{"hidden_size": 320, "num_key_value_heads": 10, "intermediate_size": 640, "qk_norm": false, "bias": "none", "learning_rate": 0.0158, "weight_decay": 0.0075, "max_grad_norm": 0.5, "warmup_steps": 200, "max_steps": 11219}
Each number is 128 + 24 x the weight over its row's rms, rounded and kept within 0 to 255. Layers, rows and columns count from 0. The size above them is the row's rms in percent of the matrix's.

# layer 5 MLP down (transposed), 640x320, rms 0.125, rows 579-639, columns 160-191
size [106 104  99 103 100 105 102 100  95 104  87 101 104 107  94  94 100 102 104  96  99 109  98 100 102  85 104 102 103  92  99 108  98 110 103  99  99  99  96 105 103 105  85  98 104  95 107 105 111  98  99  93  98  97  98 101 100 104  88 102  99]
[[131 148 117 132 175 120 156 109 153 163  89 134 109 146 124  89 150 163  94 112 111 125  66 124 170 120 115 134 104 142 200 127]
 [ 62 104 113 120 146 138 138 163 119 141  95 116  99 134  86 148 144 134 136 110 102 108 120 154 102  45 144 167 102 142 117 123]
 [124 131 140 121 137 130 115 151 121 113 143 129 149 137 131 116  83 123  93 163 127 141 118 118  93  92 146  98 150  77 133 154]
 [ 95 134 142 118 118 161 179 142 133 202  94 101 120 132 159 118 129 121 128 153  89 147 112 157 137 129 127 182 142 130 111 140]
 [160 132 148 154 113 128 115 127 112 139 117 115 130 128 123 139  83 125 108 122 158  99 131 117 132 155 137 129 135 105 133 109]
 [153 120 111 129 111 142 113 143 144 162 132 104 128  98 149 167 185 126 144  99 137 147 111 136 143 185 103  96 130 144 128 148]
 [136 141 146 153 132 158 117 166 128 168 105 152  99 129 124 117 113 139 151 150 106 144 128 126 158 103 152 128 114 109 137 139]
 [168  63 106 126  92 115 147 132 130 177 123 102 118 180 153  93 148 124 148 152 113 143 166 122 109 108 110 112 111 100 104 114]
 [133 142 142 150  85 103 122 128 128 121 124 149 128 107 112 133 155 110 173 149 166 108 103 151 122 103 105 116 141 157 133 120]
 [142 165 175 103 122 130 148 134 133  63 111 133 137 142  89 122 142  92 120 139 144 114 144 126 161 156 130 135 117 126  87 138]
 [160 128  90 132 129 140 129 119 150 116 125 162  71 130 110 129 164 123 158 122  91 133 139 156 157 149 151 162 123 127 119 137]
 [127 120 168 142 136 131 113 102  87 135 153 104 126 169 109 145 134 133 145 109 126 130 122 152  89 157 137 172 128 154 141  95]
 [133 129 118 166 113 103 134 110 118 127 102 141 141 124 137 144 138 108 132 169 150 146 126 125 119 123 145 142  78 106 109 152]
 [ 91 119 136 120 103 136 105 146 171 137 132 149 140 142 137 113 117 116 127  88 141 109  72 140 107 124 126 130 145 141 146 163]
 [131 146 120 126 112 146 125 125 149 103 153  95 119 175 144 115 130 133 123 178 116 108 100 155 168 151 114 138 124  72 153 117]
 [136 127 156 105 146 144 130 129 146 118 112  99 174  92 143 151 114 133 121 100 150 110 127 123 127 106  87 126  94 128 121 139]
 [164 132  99  97 146 120 118 137 159 152 135 149  72 122 114 104 112  94 111 131 197 138 121 143 135  83  98 148 137 149 157 150]
 [139 155 162 116 128 152 127 102 168 160  95 161 165 165 130 129 154 117 140 135 142 110 116  92 196 123 149 115 128 124 155 127]
 [150 160 122  98 149 190 135 156 113 162 128 154 142 134 104 157  89 117 158 137  80 100 132 111 109  75 140 139 157 121 150 134]
 [ 86  66 157 115 141 133 158 142 135 131 150 124 115  95 122 118 147 129 145 105 174 149 106 130 147 151  94  67 162 182 133 129]
 [ 98  86 101 153  89 154 103 114 137 119 184 145 119 128 152 137  93 108  92  94 157 154 157 116 119 120 156 170 119 115 168 124]
 [120 119 169 127 155 158 102 100 148 140  94 104 131 123 180 122 145 145 160 133 121 109 116 159 138 124 156 137 152 142 135 135]
 [119 111 131 165 178 113 108 146 136 119  92 117 128 150 106 114 113 100 118 151 126 132  97 156 156 173 144 155 149 145 142  77]
 [164 138 173 137 184 152 109 116 165 124 128  99 117 160  86  86 148 167 117 118 116 151 130 130 165 155 127 118 167 152 133 147]
 [ 84 143 124 143  76 128  94 162 132 131 131 135  86 146 130  93 148 114 116 119 121 132  98 141 127 130 133 140  98 121 146 154]
 [114 156 108 139 112  97 165 131 107 108 111 153 113 151 126 128 149 159  99 112 107 156 136 173 151  90 135 142 119 164 124 117]
 [118 118  93 142 148 114 107 103 153 144 140 123 167  91 134  73 175 127 135 138 114 115  94 128 159 154 178 106 104  97 136 154]
 [ 76 111 126 158 162 128 126  66 117 148 112 152 142 128 114 151  99 168 156 112 114 119 105 140 161 173  77 125 112 138 123 177]
 [103 159 158 120  96 123 131 112 136 112 115 116 130 127 146 115 125  86  91 154 141 128  94 163 143 150 103 124 134 108 169 159]
 [ 70 100 111  90 116 172 107 123 125 121 140 135 111 168 152 149 157 118 145 111 141 137 140 139 129  99 115 118 133  99  90 134]
 [132 106 129 112  83 136 111 120 162 142 131 140 147 103 111 135 154  79 124 139  95 154  97 160 105 142 152 129 119 125 107 135]
 [147 168 130 147 182 167 101 112 125 143 113 141 143 123 102 119  99  93  80 169 141 112 181 140 129  98 117 127 128  96 154 144]
 [185  84 145 147 133 133 122 176 137 158 104 148 122 131 154 136 146 163 184 109 168 141 137 142 133 127  99 105 151 140 153 154]
 [ 97 175  89 130 126 130 142 110 121 146 185 126 162 107  98 147 103 165 144 117 120 142 112 140 122 114 110 164 139 155 101 142]
 [133 108 148 149  92 114 135 159 146 135 167 138 124 124 133 121 138 123 114 114 132 128 103 170 125 135 114 173 156 147  61  94]
 [139 105 130 106 134 123 125 145 110 132 106 153 136 121  93 135 166 157 112 130  91 142  87 152 123 156 133 159 138 141 121  91]
 [115 121 116 122 139 143 102 155 168 161 153 167 158 137 149 110 160 114 121 137 115 124 121 157 111 139 101 129 126  88  90 147]
 [133 146 146 120 131 125 120 114 112 136 153 125  84 108 122 126 117 114 117 125 133 133  79  96 115 132 145 166 155 105 119 148]
 [154  67 114 158 162  79 129 104 133 164 147 129 104 143 184 111 132 119 100 123 117 134 159 141  95 132 116 125 157 132 152 115]
 [113  92 123 111 120 130 137  97 140 102 141 127 126 119 130 152 145 111 127 135 174  85 152 109 104 107 149 139 144 122 126  89]
 [138 144 133  97 144 122 126 117 123 120 116 139  94 123 142 111 103 117 100 119 154 149 126 151  96  85 128 121 113 120  63 152]
 [170 136 166  93 130 107 130 178 138 141 125 130 162  86 113 115  74 156  94 124  84 101  81  94 127 132 134 137  97 150 124 134]
 [102 133 100 140 118 129 108 112 121 125 123 139  92  77 104 125 149  95 124 140 113  85  78 154 121 120 119 119 144 137 120 121]
 [ 89  96 150 160 132 112 129 110 156 117 121 165 109 109 116 174 107 121 109  98 102 141 106 155 155 104 119 146 113 115 125 163]
 [164 153 130 166 130  92 140 123 148 149 127 106 142 155 138 149 141 120  96  98 149 115 160 111 161 145 122 176 162  98 126 101]
 [154  86 121 160 147 117  98 124 121 114 122 142 142  98 172 154 182 164 107 131 186 134 121 111 147 171 165 148 134 131 146  99]
 [ 90  95 151  44 115 145 137 178 134 144 182 141 133 164 128 108 167 158 103  85 140 120 145 143 127 124 130 132 135 155 107 154]
 [ 84 129 135 155 115 107 105 121 154 154 137 134 146 148 115  71 152 118 135  94 166 136 151 149  79  94 105 156 118 111 103 121]
 [156 153 124 116 164 123 171 158 133 128 132 135 108 154 122  94 134 157 118 134 119  90 146  91 134  99 129 108 129 155 125 146]
 [149 103 141 124 138  88 136 126  88 151 108 107 184 168  92 147 140 159 136 127 123 134 147 132 135  84 160 117 124  79 125 158]
 [105 190 142 136 106 101 137 122 105 156  59 182 131 149 128 107 102 167 130 139 134 105 153 174 105 127  93 136 141 136  64 156]
 [145 129 136 122 132 110 107 122 162 124 116 171 160 128 133 109 134 144 154 126 150 114 123 143 137 105 165  94 160 139 126 116]
 [119 179 105 143 103 149 130 129 115  92 136 122 137  91 156 129  61 162 140  96 153 117 109  99 107 125 153 104 115 108 123 142]
 [165 107 141 104  94 135 122 122 153 151 115 103  92  98 180  99 145 161 116 137 143 102 173 119 158 110 157  97 138 138 126 134]
 [107 134 132 104 166 132 141 107 139 178 121 159 111 119 193 128 117 120 144 150 119  98 124  80 106  87 132 132 149  88 118 166]
 [158 108 156 162  93 156 152 133 116 122 167 102 111  96 119 149 104 127 149 119  79 125  45 128 130  91  97 131 113 137 124 134]
 [130 103 138 169 162 111 156 129 124 170 128 102 150 125 138 154 147 134 106 139 152 121 160 105  76 155 133 157 104 129 125 118]
 [102 118 122 110 137 135 151 154 146 133 155 157 162 124 105 123 139 163 130 151 140 149 149 137  90 131 147 103 103 145 149 117]
 [124 159 135 105 145 107 138 114 128  69 165 153 126 113 134 109 131 145 104 110 121 148 120 157 136 141 117 178  97 114 168 105]
 [131 133 134 122 152 161 129  76 129 121 156 103 130 133 167 157 201 137 128 121 145  92 113 132 117 135 111 105 137 126 101 101]
 [138 155 163 129 121 125 133 117 111 141  89 132 129 130 122 104 151 139 102  94 136  89 157 134 124 152 121 140  96  99 102  99]]
# layer 5 MLP gate, 640x320, rms 0.265, rows 580-639, columns 160-191
size [105 111  96  95  98 104  98  96 101  84 105  97 107  92  98  98 100 103  79  98 104  97 111 101  80 102 102 104  92  98 118  95 111 100  97  99 105  95 101 100 106  85  97 107  93 109 103 109  92  97  97 100  98 113 103 103 107  91 100 101]
[[139 143 112 128  96 131 125 124 146  86 171 161 111 146 105 123 155 144 128 112 112 124 144 134 145 160 123 164 100 190 106 149]
 [133 141 138 180 145 122 123 136 119 168  86 132 135 132 128 159 134 120 120  60  99  86 140 143 141 135  94 126 121 131 100 131]
 [141 122 150 150 114 160 110  56 137 136 100 173 109  89 129 103  96  94 142 125 168  93 141 130 144 151 115 118 100 143 104 105]
 [ 94 101 138 127 149 144 106 113 142  90 137 100 123 107 132 141 147 122 104 128 118 140 109 129 132 152 152 113 144 113 114 103]
 [103  78 131 107 146 151  81 126 169 105 151 104 159  85 124 150 102 119 128 127 126 132 123 126 156 135 129 142 183 124 109 115]
 [134 110 155 137 127 114 125 145 128 111  89 126 117 109 123  82 105 100 131 124 158 174 101 134 171 140 121 102 123 138 106 113]
 [164 132 141 129 140 141 172  94  79 151 114 106 121 103 120 132  99 145 112  90 135 110 172 136 104 114 143 127 114 119 109 138]
 [109 138 141 117 115 101 106 146 140  93 130 141 155  97 129 189 141 151  93 110 119 142 145 145 150 156 118 190  98 127 124 158]
 [161 159 141 126 138 121 101 161 131 143 126 128 118 151 134 135  66 119 131 106 136  75  89 114 154 123 124 115 149 136 139 167]
 [157  93 144 130 121 109 134 119 115 109 177 116 134 101 145 105  96 148  91 164 107 101 132 141 135 102 189 117 140  84 106  96]
 [112 131 131 147 148 140 171 100 111 105 119 120 131  74 133 147 111 110  88 151 130 123 143 122 135 110 147 168 150 127 146 147]
 [176 127 155 150  96  85 141 119 146 126 177 138 124 111 132 146 120 120 167 186 107 156 125  81 166 129 120 149 131 102 113 123]
 [106 128 138 161  92 145  99 109 132 125 129 145 144  94 119 124 150  92 102 126 102 131 116 114 136 137 159 111 100  96 148 148]
 [134 122 129 135  98 150 118  83 112 117 158 130 104  85 143 138 130 110 107 142 114 137 184 143 160 136 125 131 135  93 124 103]
 [107  99 121 157 161 112 135  80 148 187 112 114 201 121 156 162 107 140  87 120 130 169 155 135 140 135 145  93 132 164 134 160]
 [101 100 158 121  88 135 128 109 124  92 154 119 151 117  65 134 146 115 157 182 145 138 119 132 144 128 136 138 127 107  97 178]
 [128 139 189 109  90 111 131 116 123 103 125  90 165  93 129 116  95 101 110 129 148 155 153 128 104 165 129 114 126 109  86 106]
 [163 128 112 169 144 126 143 162 158 143 118 152 113 116 185 144 125 112 132  80 130  97 130 101 139 136 176 141  95 144 138 117]
 [ 78 157 146  93  96 149 163 111 140 126 156 143 103  89  61  89 172 119 120 119 175 130 130 109 108 137 148 133 172 128 141 128]
 [141 139 174 101 116 115 127  99 137 115 139 103 159 135 133 104  97 121 115 111  84 123 137 150 129 144 100 101 114 147  96 123]
 [107 145 119 110 125 141 157 130 145 149 103 142 124 144  98  87 110 114 116 125 104  58 106 122 116 116 123 129 107 139 126 151]
 [164 132 103 121 144 141 144 150 117 102 154 123 159 137 137 123 138 121 109 111 175 113 134 125 157 149 123 145 138 122 155 159]
 [101  90  93 120  96 137 156 157 118 137  94 131 112 133 123  80 132 115 120 116 146 118  92 137 165 102 121 129 112 104 121 150]
 [108 117 123 183 136 120 170 134 144 114 126 107 129 121 129 106 142 137 107 121 121 150 127 123 156 153 140  94  89 148 137 106]
 [138 165 104 152 108 144 153  90 113 117 188 123 112 141 123 101 152 148 119 115 135 147 136 187 145 135 129 148 140 127 110 135]
 [113 120 160 148 171 118 111  90 135 156 132 146 153 139 145 124 104 109 113 132 136 127 134 184 128 137 124 115 146 165 123 143]
 [139  73  84 110 110 149 101 114 126  87 110 137 128 142 133  86 133 171 110 117 140 138 123 139 126 181 144  84 112 180 129 189]
 [ 73 102 167 113 179 107 163 122 148 135 131 110 136 123  82 112  73 125 119 142 161 122 115 103 182 137 122 115 139 123 120 107]
 [128  93 174 129 159 148 125 162 136  97 125 108 152 101 159 127 112 109 137 136 142 128 141 162 135 113 149 145 156 125 168 114]
 [120 138 155 146  87  65 168 139 128 125  90  87 107 104 121  79 131 110 138 147 105 123 132 130 178 172 122 130 133 184 123 127]
 [141 110 138 117 147 184 137 181 160 129 118 114 160 122 142 126 124 101 149 129 119 127 140 114 111 153 105 150 136  92  92 119]
 [131 131 113 149  86  74 155 142 128  97 132  88  87 126 150  97 114  99 142 114 125 113 128 126 171 118 152 143 148  91 101 171]
 [124 160 101 126 117  97  94 155 125 137  84 118 152 144  58 139 156  67 114 198 115 124 127 129 141 114 106 133 114 173 119 134]
 [128 131 143 158 130 135  94 123 133  94 146 102 127 127 129 119  97 104 189  76 100 135 186 179 124 121 133 173 132 148 145 152]
 [119 165 117  94 130 119 159 116 129 106 122 147 125 115 152 176  90 120 114 168 167 129 152 135 159 152 120 129 126 141  97 104]
 [136  95 178  96 141 117 137 102 121 150 118 115 111 139 155 152  62 136 110  91 155 111 134 122 115 145 137 138 106 144 120 151]
 [135  82 164 126 107  88 108 115 148 141 120 151 100 123 109  98 128 190  88  97 127 133 144 100 141 124 141 113 113 126 107 150]
 [174 113  78 148  76 147 104 153 131 164 104 144 115 152 144 123 121 136 134 130 119 151 148 168 147  90 135 132 105 117 122 114]
 [133  97 115 119 106 101 105 127 133 114 125 101 105 104 144 117 112 110 133  93 109  93 145 125 146 119 133 122 145 139 111  83]
 [127 164 128 119 165 160  59 144 131 110 116 112 127 133 147 158  79 115 189 126 124 107 121 153 134 126 135 148 132 146 100 108]
 [127 133 120 145 104 109  89 131  85 126 134 148 151 106 129 105 128 122 124 150 165 160 133 128 142  96 113 141 134  91 140 138]
 [136 120 137 110  79 108 130 117 121  97 169 150 109 122 107 129 149 131 122 172 128 146  73 162 110 127 134 126 125 144 156 121]
 [146 143 147 141 122 123  97 113 113  74 135 152 126 133 126 130 120 103 128 120 115 175 166 132 131  96 129 149 136  83 136 123]
 [126 144  83  76 119 129 133 156 147 122 103 109  66  89 191 106 143 147  90 104  99 159  82 130  95 111  98 146 111  98 141 122]
 [116 124 112 163  98 128 147 162 139 111 108  71 177 174 121 139 102 143 129 141 156 123 162 149 122 134 132 130 196 131  64 139]
 [111 155 136 163 105 123 125 159 113 144 136 102 101 176 140 150 116 125 157 105 138 119 120 117 149 111 126 108 124 117 142  99]
 [161 185 161 119 124 175 151 131 130 151 153 162 136 130 148 170  91 129 109 123 104  95 175 128 109 105 123 126 119 119 147 177]
 [135 118 121 122 133  87 154 140  95 155 133 101 161 143 120 143 103  90 106 146 150 120 148 149 146 115 105 144 139 162 115 111]
 [123 119 164 118 119 127 111 118 143 115 117 112 118 125 207 136  85 135 124 158  92 135 146 111 150 148 119 113 104  92 103 134]
 [113 111 137 153 126 201 136 117 152 125 125 156 160 110 128 121 102 116 110 157  84 120 120 147 143 149 138 139 120 104 145 136]
 [133 124 109 125 153 135 125 114 137 101 165 110 128 122 124 118 126 109 115 150 144 109 119 170 108 145 143 127 160 170 166 162]
 [131 149 119 143 109 135 151 128  71 125 106 105 116 137 130 154  83 156 127 108 153 130 129 121 103 134 124 157 129 124  86 101]
 [132 139 141 136 114 126 165 150 137 114 157 118 124  93 150 114 103  82 139 150 151 122 101 129 146 141 132 144 108 118 129 149]
 [140  93 171 117 142  97 140 119 129 125  72 118  85 178 159 136 146 134  68  93  40 135 128 120 133 106 145 148 152 142 130 105]
 [139 100 150 128 140 105 111 142  90 149 107 128 162 140 148 101 142  98  73 138 152  95 154 152 125 107 127 109 118 118 135 133]
 [147 102 119  99  80 130 124 112 135  95 126  86 142 174 172 151 114 140 115 146 178 131 160 132 104 161 164 107 141 108  96  75]
 [156 121 137 128 100 122 148 142 103 126 114  85 147 138 141 113 163 111  98 146 147 113 136 131  93 117  92 144 133  86 114  89]
 [129 123  85 163  99 134 143 112 150 122 124 117 152 123 167 193 140  90 142 120 168 160  89 125 115 115 126 130 138 133 142 134]
 [171 151  67 114  99 163 139  94 139 135 123 115 132 205 158 164  91  93  98 118 122  89 135  99 161 112 138  86 116 104 100 162]
 [116 110 116 135 133 112 113  88 133 128 123 134 137 120 188 138  97 121 110 141 127 116 149 135 112 135  62 131 104 144 149 111]]
# layer 5 MLP up, 640x320, rms 0.255, rows 580-639, columns 160-191
size [111 103 102  99 100 102 102  95 109  85  99 106  96  84  97 101  98 105  83  97 102  91 104  98  81 104  93 109 105 103 111  91 111 100 102 107 101  96 109  96 101  94  97 108  88 102 101 104  92  96  95 101  93 103 105  99 100  89 102 100]
[[117 177 142 150 144 158 137 157 123 131 121 125 163 160 110 126 154  95 135 137 140 139  96 122 121 134 118 144 132 162 139 131]
 [137 172 152 142 115 120 151 127 135 140 152 111 150 124 124 141 180 130 111 124  93 157 157 160 146 156 141 145 102 158 187 101]
 [138 138 125 114  78  90  98 131 120 158 156 158 144 119 160 126 116 120 120 114 107  93 117 174 127 146 129 150 112 138 131 114]
 [137 135 121 104 128 138 122 106 125 110 113 126 120 134 141 143 155 129 139 170 113 149  95 129 146 115 125 141 106 162 175 123]
 [106 152  91 100 125 150 169 117  92  96 166 161 143 144  48 139 169 143 107  70 131 121 152 105 112 108 133 165 147 144 133 157]
 [131 124 133 152 165 155 152 117 137 127 161 164  63 130 146 146 121 133 134 158 126 148 168 167 108 121  97  86 143 138 151 148]
 [153 121 124 133  96 133  99 122  85 102 141 148 126 116 162 102 107 125 144 140 130 140 128 100 145 151 138 152 104 122 103 114]
 [150 117  80 143 137  76 122 136 109 110 160 140 112 138 160 117 128 113 138 149 119 145 157 146 149 130 114 130 117 176 108 123]
 [ 90 110 117 169 145 151 153 164 131 140 152 144 125 142 139 122 125  98 137 133 147 153 165 101  92 117 144 146 133 141 121 123]
 [148 114 132 140 114 135 104 152 139 140 150 121 124 120 118  92 141 130  90 142 123 104 101 129 143 132 152 104  89 103 158 139]
 [136 154 143 133 153 163 114 123 137 117 163 134 114 168 148 170 114  51 102 120 105  94 138 145 119 137  96 136 124  94 153 102]
 [125  97  99 126  86 100 126  93 128 149 137 133 132 151 110 127  76 127 118  95 130  74 131 129 104 109 144 163 133 176 119 122]
 [131 132 110 104 144 136 179 144 147 157 131 136 111 132 141 126 113 143 109 107 144  93 122 124 157 151 126  97 110 165 131 126]
 [134 108 139 152 176 126 121 117 151 143 104  99 173 143 130 100 136 154 124  97 161 107  81 148 119 130 138 130 126 130 117 147]
 [130 109 140 119  75 131 111 147 110 138 133 139 121 184 119  88 146 135 125 139  78 139 110 129 127 131 111 131 120 117 132 110]
 [170 154 146 182  94 161  78 155 172 134 116 102 146 130 102 155 177 137 101  97 100 126 155 152 113 118 153 139 142  87  80 154]
 [138  80 100 148  96  98 111  95 151 145 156 116 133 163 147 125 101  96 129 109 183 165 131 131 102  88 121 175 125  95  72 140]
 [116 144 116 144 139 153 151 154 166 137 141 127 135  99 163 126  69 163 121  90 110 102 122  97  97 133 152 101  77 136 130 157]
 [107 132  99 105 114 121 132 148 191 161 121 135  97 107 132  68 153 127 121 117 171 165 148  92 126 130 131 143 117 127 139 137]
 [125 133 103  83 130 134 106 131 132 126 130 111  92 141 124 143 161 132 108 107 125 156 145 107 127 125 135 144 116 148 135 151]
 [ 90 128 122 121 151 157  83 104 135 153 102 123 106 130 114  98 123 155 151 145 118 168 128 144 109 143 109 129 168 119 135 123]
 [150  97 102 152 128  98 105  91 124 164  74 100 119 170 165 134 110 107 141  80 100 117 122 115 136 117 170 181 128 134 104 136]
 [123 132 132 155 123 145 136 171 146 101 139 130 155 170 113 110  99  97 149  85 109 145 163 160 123 147 151  99 177 124 126 149]
 [144 170 124 129 127 141  77 144 150 124 133 129 138 154 134 116 124 140 113 153 122 118 156 131 136 111 101 114 117 117 140 142]
 [104 139 188 131 107  93 111 114 134 151 130 121 169 136 111 123 130 162 165 114 136 155  86  61 149 164  96 105 109 126 120 133]
 [130 142 135 118 156  78 123 149 153 133 103 133 157 116 152 108 142 124 164 157 169 145  80 134 157 110 103 128 154 152 150 128]
 [105 144 148 132 129 116 128 111 124 115 113 160 142 145 153 150 135 130 121 130 122 159 178 138 113 147 112 104 142 124 116 183]
 [119 140 142 149 135 155 157 221 121 121 186 116 170 144 109 150 135 137 114 116  99  69 137 126 112 147 135 180 157 123 141  94]
 [107 123 172 121 132 130 150 156 158 132 168 103 139 177 133 117  83 120 146 138  84 111 146 111 145  95 178  88 125 120 142 166]
 [115 148 160  88 120 127 153 129 115 145  86 118 125 167 141  82 142 137 112 165 127 115 134 147 156 114 113 129  85 147 139 111]
 [142 113 185 157 109 149 148 115 114 142 185 144 105  91 154 128 112 111 138 155 108 123 153 127 155 117 139 111 137 127 143 132]
 [136  97 109 123 138 135  85 103 115 106 111  85 111 141 124  58 140 158 113 161 132 155 133  90 117  81 146 125 167 136 109 102]
 [149 135 108 147 199 102 147 143 126 108 140 122 167 134 133 110 119 137 114 163 154 166 109 129 148 134 168 135 136 149 124 151]
 [166 123  97 156 119 102 120 132 116  86 100 135 125 110  99 152 129 156 114 150 138 138 125 138 154 134 104 128  98 120  95 152]
 [156  79 123 146 108 157 133  84 137 114 117 131 114 122 132 157 137 152 122 117 101 133  99 125 122 141  95  61 113 176 108 142]
 [142 147 142 102 147 122 156 135 115 129 147 117 145 137 119 137  76 130 125  77 149 112 158 117 136 124 162  93 126 105 143  99]
 [133 142 134  98  93 155 163  93  99 124 156 139 102 101 102 147 103 137 117 126  95 114 105  86 125 148 115 108 156 156 125 148]
 [159 141 133 133 132 114 145 131 131 124  91 116 153  96 144 167 106 134 135 125 114 147 138 120 153 142 164 135 158 136 158 155]
 [117 128 156 132 100 157 102 149 149 142 122 141 115 127 123 131 182 136 150 171 125 140 159 179 108 113 110 144 145 160 142 109]
 [117 132 106 136 128 146 105 159 128  96 106  87 145 123 137  78 121 114  89 115 115 104 162 130 118  94 151 155 105 153 126 131]
 [150 101 139 116 146 129 110 134 113 180 131 161 154 139 124 130 110 126 138 116 174 143 130 127 142 121 127 100 128 115 146 136]
 [117 120 150 120 136 138 207 165 156  98 113 119 125 120 174  75 141 128 126 137 146 126 120 130 156 129 139 140 145 111 162  89]
 [108 120 151 137 125 110 171 134 136 112  98 111 142 109 172 120  93 114 134 134 121 163 109  97 105 130 159  99 115 127  77  95]
 [116 140 129 172 115 123 134 136 123 133  99 149  95 130 106 152  95 111 170 150 118 149 113  91 158 156 101 140 112 114 118 140]
 [156 102 137 127 155 113 118 124 168 129 123 100 104 102 174 159 115 118 142 145 134  85 104 128 127 102 143  52 144 144 116  98]
 [138 177 153 125 161 153 130 124 163  99 120 146 119 106 135 140 112 166  88 139 128 119 127 179 174 137 113 131 124  86 142 137]
 [ 81  83 110 171 117 127 136  81 150  92 165 127 172 105 146  99 111 125 136 102 147 128 100 158 133 141 141 151 133 103 112 157]
 [112 193 100 136 121 115 101 147 173 120 147 127 142 174 165 130 116 170 127 113 127 135 153 196 136 112 126  91 144 121 148 142]
 [106 141 117 110 128 125 112 143 122 113 119 143 135  92 147 131 198 122 123 145 126 134 159 120 141 113 130 132 113 117 136  85]
 [123 157 103  75 150 152 155 150 106 156 167 133 154 108 131 105 100 139 148 156 127 132 130  85 128 142  90 108 137 109 108 128]
 [ 68 108 111 109 147 186  97 119 153 107 152 151  59 102 101  87 126 125 116 131 154 170 125 137 165 108 134 157 148 132 162 113]
 [119 133 130  82 106 129 102 153  88 120 157 112 128  87 113 159  71 162 134 121 126 151 136 108 103 158  86 121  93 142 101 125]
 [129 136 156 144  97 113 169 150 114 122 143 111 156 147 127 151 146 121 124 137 102 118 145 136  97  95 173 142 144 126 135 120]
 [132 176 166 158 103 135 148 126 130 140 194  81 122 159 176  85 170 127 170 123 131 124 110 104 129 132 130  87 120 121 132 186]
 [134 139 129 108 149 125 119 169 102 102 121 176  84 115 126 115 115 102 130 129 115 160 138  86 140 140 137 121 117 100 145  92]
 [138 118 156 116  85  71 138 130 168 146  81 178 157 137  90 160 136 143 147 140 117 136 157 137 107 103 126 103  99 175 151 168]
 [125 122 102 123 106 151 142 119 138 153  82 122 130 140 124 103 130 136 133  89 133 128 109 103 108 110 151 109 134 125 109 140]
 [152 135 123 178 166 117  89 116 138 116 130 147 114 169 139 136 120 122 139 150 111 138 130 152 170 128  73 181 136 163 121 123]
 [ 90 103 107 120 139 144 126 174 127 131 118 130 117 138 144 158 158 123 117 109 107 116 151 154 126 131 127 124  81 161 100 135]
 [ 99 138 103  83 133 116 131 137 137  90 139 132 138 153 103 112 121 117 117 146 138 127 165  53 173 143 171 134 114 129 105 162]]